Part of a small language model's weights.
Training: a variant of SOAP for these matrices, 5958 steps.
Each number is 128 + 32 x the weight over its row's rms, rounded and kept within 0 to 255. Layers, rows and columns count from 0. Numbers have three digits each. The size before them is the row's rms in percent of the matrix's.

# layer 7 MLP down, 128x512, rms 0.352, rows 81-127, columns 128-255
103:184182118107167148112144114125131090078121106091138157183168105095140135177166152148154201087175130126118139093152123100100191167129146104127160124098113091125167106127137174140127161119085147118118154127093112091111106111131122078181129136083195105126148120163185088139150128088113165129165187137081117106103092119082151120137131122131148135106092108107185117134167110057113157073050
099:186147133123091139083129129153093088108100175123087109116110152147087108123106117102126115116126119122116129167171143214138127165150145142163117150134116162074167119102090158068124123083159112133109136119130175140170122103132125156163114118119162065124118083171109124127048149093098084170116193129156135109159138118165131173099139156152161115204134111136143131133110079110139199118106
103:123155071159138079155149157125143169156184171139173115142144123139079137106154120168193152086166135153063172150118121100076146101115170064187102156166094122116113088189135110027159078104080046127135086101128107099144112087119089175111095153156119149131104105112143117115140154144130102139157073141168085158134105149092167096120126118129134145119113101166154084086116163112116150130147
101:056106135119146133146118125102130176137129124111094163141127066144042157167144119091124097132154135100124091142137139176073090084173153137183118123193152112191145154147134145153110193129175146111175153163157165108197131166101110093124116171150134138122134170138145121156056134119126160113064140141166147135145143063132138080126098130164165154130154155145148091136111147125135112053138
097:114153125184087086140137161130145142098135170180175119162156116154137126127152109140098072143094170098143137050127081138148159209131147126116115159124132130135123116162122144134139131135155103098099102119095158095107117110156051161099122106121088099141086125073116146143127102169101115071119109142134109167182101177138124100153211136071112165158115084110055113150103157104158113080105
104:141137110140107083074153123142159153153127122133100150224060154097081066118104193132175079131159100055165149123156121171076098114085148116157113124114101122115135152077135145149173115101119137080122095171143141139162111123167143073120135158135130128109152208125071099133079173145115082169161128141117080132134055155100131114168093118127083103151130145183081114109100065123096134141124
101:170190085124155156086189140049125150145143103128142105161137147156154126149134125117125111158163128210101154138147157121115181080178123132148170114142138052112102139148124105085149092115150097119167097102128082145150109106099178152154141167127159139149127110135168138165087117145108107142158128115125188097139105137119139100083159167115125095056052082144169136137186156125108187155139
100:164077111160129114075123174155104096152144160026139169071158176155136110145177153158109183161180080095182088159147082088113125161116147115182103122144130113150139085152093121148183186060217174136096151105074171140150073177115129130150151102138131145094128151088116139093130107121052140130164111066069091143096139158101101108109095120123114144059124107124098134148140158121150146101170
096:126153165092150015134165149128161129136108081138128088146093128142075161146156100102116122157132119127179087137086133156168154158130127106189123179190156146141133163144129136116134110143134093168173186122148131151100165135188171151162102139096108099128085064152196139143158140091120171124124201094129145051161169127134126138098137124157146115095064145074054128131179134141123164182083
093:136153147129067152088076149164185128176162093157135097106209187134172111085154072092134130200136134146089136172103159111136099143085115118153127136103150142128154160149118100118136149124080095105149187160128117107128117097120071143116072160113133114192122081086095088181093113095144111089101143089113117143101118166134162135092189160156107061078056118083137137145112138108127167122068
097:170152124154123158136168121148162102127123103125076086158143174100085141109118167100108156152114151140088187136135176154146154111141117102152122173143168135129168155098134132121098144128195142135180138122164124141137095145137148173168168126137102189141121138107122121151103084205088101133118115113142152139147139192146165116119170130132141166130136172208124102146121144136158126173097
100:132131129098150121099132124131159136170101180154098120118133153183127137100126122111121101165165132188138185163167104165112169163145135114119169102086135157134122127108123054153159060133118136115119105103070070136116134121121124103144168117148155212097131149141189106161141166139136085226087086112142153080096101100098089129158076127101136135152157140118051163124088142173110207154150
095:100115133087111164126103087122135140052107174082148125128158121087153105105119132104196076174157126155071176094102162118096078083175186081151122075121109133101111157184058155151104094045159068137118105093156126123160078081161124114166147108161167133145124153114126087123139120176115140139168137096124105128111125143144141061150115121199097129163165128122079141112105137130159133112127
105:108185102105110136090120206134097095141118136078155121113133123131076084084126103096125201112208129064145159133101129118139138080113129143139079147122117135137141166129138091156142168153106078176157141143086095102139103117167153137114135141106039151148088110117112107131162142105152168141130096166122162131113074108086147153081157092145149097114107095159142161110132063128171088096101
098:077127115114152105098091143149159089123173111147083120091103150109163151116142123142138143124124143121168183117122143179134183114148120119161127129154088134128118154094110142117127122124094091102067127109166131086105083137111139077098122144139150118136151089072119116138138154181136186172141140144098179136141125146167150071240121124121160179052063153152119134132195144148118122095072
095:067117103131133145118129042125163130143130073078153165107156133110102110158123168153103146118127170162091099191084169115119083141185128085149138137194184178032102153102073119175143141113095071149168140149127140126089107167104131106164111121175117130125063167195138133127096159142134112130138164098126106064157126096155084173130160107101140145128105094150154113133114086171161175109135
104:097164118136105184135110141182152119093102117165085170118114130139123137094148132106138097088175173188118099135138141128138117168151190198100113175180179163101093117129102139101080139145144162120142128086148092136093124139104165138092142122097252107086113113172127110122134096150154181135164171150208124117109125108133177106114134172157119153149150151089144114123097110163126069152101
102:121138113180126147124118118144140157115100177130120142143175122126141102088093144153135158101209142147133128127113120195071137131100168096120096110146158136140105150124104131099075082142143086160121083118147140131104161093139140110102145130116142163150124114090133091084141093126089164117110141122076099153110112102131110126197104097159153108109142128113104082160130170046155186147105
103:108133187111145183152108129088111109161081165182127154164106133134143135131173127121128129149091149076159117146042172172142076115143103173079152140130161125080162142167129104125121121175174097109145178129113128162126125098139133156099187121122120160135155127092102145148169164105153175143141174081187135113159165164094164181117178155190149124107146160107167106186167127116129150131157
100:136121109148155109144117130139070115119146093194175104126142136164143086177182136125138063123147170180145153112099077094117073146106084138147185147156140112158083130097171105129119080093131110136089130114144215109087137103119166187129135137156069103116133132170076147096097106099091194111097108141100131082124145152128130177126091151167166145053152157136142140094129110120159081107076
104:134148112153089102130158152162128120138152030139110102133168135064131160138127127132102108177157111160161133165146088110102180114078105085146135136115112158099116162158179144157127125144144106096086114144174180143134166073157184087120081113115153091109050189117155122151120098163149186107114171144113075137055176135136157084173111118128145067160168113105147102126124130124127157113167
098:115174150139108079092151178140200113184148132169101137142133136138186144113135089087123175138137163178113116098130108216164119129168119093161228121183170136178143106152171205159089130139154081119126153106121189194191143175083121143171148142085142068103099109081125130168116162121113086142140112130100151123192148068145114159132126144172128135184092105121140083126168162144201101109212
098:106145061132190101101134105114139121101141137177125088153112118115153089163130101124158132084080121073107112111182146065109104182132099134117168145110136051106099205117166121046094117100142108175146082125149098156138123060103124127106128112174174093096141139079108134142100111146107098140160167175098108117165127164107084112085147093138108132138188156105123126109075166117126112109121
107:163166148155082152092120178146133163132056137172185134097093071114176046083109116131142146111135123132099085044143145118162106117070126150145153090160086139104120135190161061094161120127096103103136113117130116149098110079186132082083128128144149104067089095109127107102171145108118182147137155115148122119170083200170089125177149109078050106144128100059066171118140156140110109151119
107:041083151145128098100068114138153149142152117162162134091123105134106096219135140156154120111129115152121131076159191115132119066036092081119064148132143136086098165132150057127093093168127144073114160140140121190121138127065130091118159161163074184124063121091114061111111111120184136115125130129149084126090154076124076182103089092109080112117170197126107154140141100109160082139109
099:089150132102124086158213107138132105118074146073093112128153127154098115120155121151113074183176101159170112092145129155101161192132179135246162139133102159151093165172134131090126121111121171197124106125081153151132150047138163127145103118173094118147142171123153067117187101082148183133149145130143145169128163125125133152148133123104190145149124158127126198118137152100171171169072
100:137097164140140028100163086112157166104161098133120122149148107112125126160125073112096110157093123162153156164083135149164120167157123164161113128144092143175184075106137215172137112132082126121112146145112125116095129086191155075099103175102131104103108062156090099111072152151169108136148126104099124139113104136104158157086128163136169197129111117125091149103115064132147103121145
107:149108226131116179137125018184182128186114139090129147115140101105085162103106163135137142139155167142096175112139169195217094146128115063142126138053129158151171119126156135126092134119159162135108193130087137148166156107105113094099094146232157066206151132094159125119116105120161100154119093139069147159127135156146111121148160155085085173100146152119101122165108126149162171123086
104:082103156157129105107136190157108129145144100156103093130161162117165086143106156150150123110127110115056109152072102121130086141130126089069111104146092108093184117107154149097157111148116123127134101156096120094136120067119144146131180142118065136081166091125154151090168172126147081122096135145097170094159102099168088116093122146109149142125080153195133134103093185117172188114124
106:127117126114153158108110154094132080123128106100137188135119103112108133112161170137144138124166183159119107180121136130147132117192174109085116132158127123152137090166128199118111135138166146137140136112113085168144156081185151117152127128096150064186111128026105093124130064140143201100174109128190168133114150096169104086116179130085065058160092127148117201155121146137093172129100
101:140180133173121088084141173149187177083118160143099114151133104150093149134120121114151179141101168103096150120127085103176155190092148150070132098077117148154114124139178177117093126140121077089102117155081145142134137038142120140154136083134102175156067113087151152142178209159130178137125178173143216137105165118112125117142121090149148199119141137123136112125155165101128126068093
095:103162191192120059117115119136152138159092096139134140137108169148175123051097150161182127181068119108158069136127099128123079111131140125115163206147188137123131127125130126175116135165113114175113138203111132138121169076136121120156153093119137095116141177125130155155132126121130056163155115117141121147090132134122140136091114157127103117109146128120171159112138122075109174150111
101:121163162118108122203051166119125149175166043140123128123130114175175100136100168145130094118119127107125072119103137120167149104086157120148141101102044137153179164080089156074120156164196113129112141104078166060196114156173105132143109090174109158138113133166123137146133036119170133119137145103157172164173126082130129090175152138136145109181129179105182184125131137124085189143170
098:095131132162154100124089159048127122111127143076113145139102119152069111070083094144101144170186096097096125127111158142124083123115184138114157194119167148082149167166146135109091122153127079090100141196138108078152117049137145158153174157121125137118165123058120139155058094170130098098154135144150161188215109158111131121173142127126128084135106122160117136163115201098168176148162
099:154071153163104209136199139086117135103159121086117113148117088140151117132110102155151142123080129152133084137102079184141164107137135126113129172188120146156099108084143135084133128110103178113162119121074094180126174147168130130083158152072128056138162203115119125167151175190135131133070164131162102108132102106145121093111144158059097073089158118108143150135113193160110125143100
097:175159146121100113132135125158119092115147138178173123149128154142132097201113061106130121073151156110093100126110101107144093050118180138072103138101108089128109160161097056135082187082193166119126097139136114144051125135170114133096104129159130146148136138107114149163147132164144143164113142075197132122107137162167147062089184164138139113133102117124141149120108112128115171112133
095:158111138092137162158137134074147131087121130133119125119084106134134158182157101123118176142119098116082138121075080082139141144123083101080133157207079071117169157085129110111117139145191138083136108155160153061134125070116134168142144156096072154134171192142133130134137166128154117141167148122048094103139058163144093177118098114085099119151101082112099125144136111037082108114145
098:108145136152111136198136075100143096094114093159144154103144144058136143170114150100184143104172099118106086170132209159156057142128109153224085155151071170162154112169125126127081132112155125111174118150145198180158156089167138112090118100147144132146127128083142165116125065115154150143086170118181133140119230164117140143160172151169116140097148141162130037134137160130130115095150
097:142112165128108201145099156129125155143116168122126088083182144101120109116162123123110159096125081106149078117120143128138144045137086122113132081121105105093129193121147104162097203136175160151150093055147081117144123124165129177186111121087097179129147132130125127133158085096104086104144191073108123133096098172149133073163114144169147120100164186099133054135106117080146080104130
103:158086142142124126111119134208081082120149195128090167063102088143123146134138089170130113163115081179164169078167104138162161148071169107154107144155073133124154094122128072140136142096128056139075151137141118112135185111131200137080142135138186127130166143180150102133150078142177118129078130128128055138111112155149152046153185116095088131156155116149171168120119135129124128129093
101:168102161116121168096199101124161063116086156077128093132177119142161181130142103154117124101158125128170124141139149117155183091201140126101153115158146118213142144141127127154114169153134150155109136138143123159102166094135134141102137047082144125153106067125085139148122088149142152171146126171108129123174149102112137150064161155168105077103089120205140120131141105147140053175120
103:123134123100121122162146127117173098094075097167065145099121130174140078128171103133103120116130144083148146199059109104160109119181095115175145150227130183127123119143100143133155171107125172173128087129167230119106110191092130133159076090105124132127106161121172128089126106151090201128112111134104101165098200109151134111146160105180162101131133152123115210100092166134152150144165
096:163130122159104132084092094089098167104130159119150160100128130130127143133137153124103195155117068172111142132140202154106127116125195156096112129117138133147129188143055130205129137127144144145123121143125149151099141115137124190147123115159146110109116148082083122145138080114144094107164098142108157159122092161031090170094139123117172101092105141132094150090145110149087141174133
102:082050216160195147074026155106070145112143155137113121087108099154143102127107161141135145146152167144140130123137080108145109073117115125109162140102155106141153111192118181113158142143089121140101119194097118093097101173135099047132151092166139165122133100121168158158116147115113103155128152152123147134112045056144124115166158123105172119119131110149106161180192121117154177109092
094:109103113131115112120187076087108111120130093122089180163091122147112111133142107157126185155126124122110182152130124107125152191109091114118162153121098116121120152097142115103109169174120131173123091159183176111121128090121122185074202112089154102140142078098115099140145114129132138117135191119179109124108130189187122137101179169192184131133122163192135188155108147167133126169152
096:117102165129103135112052095159134185128111121110113094123096107067092108094132099173123130148161109161060133150175087150089104100081104099128141091116081099159166150148133113091111099096153183113113114168140095127141150110093105104100109163156136136128121169088082146136124123105049136160101179165138114086171139083095117133144058122123079103186115149133108137125133168158104135137105
100:105112140132082154091119084143140107061094196109142123180180064110087098046166117162160118107153097103198137143099142155094092171134130152091123126150145116149059134153120130099116153161137161116105138139120096127197122107184123140131120154184189100111171112093118110156111153103112140157134127060172180134147081108129133147145189103157132093110114168114143126153161143143103101135057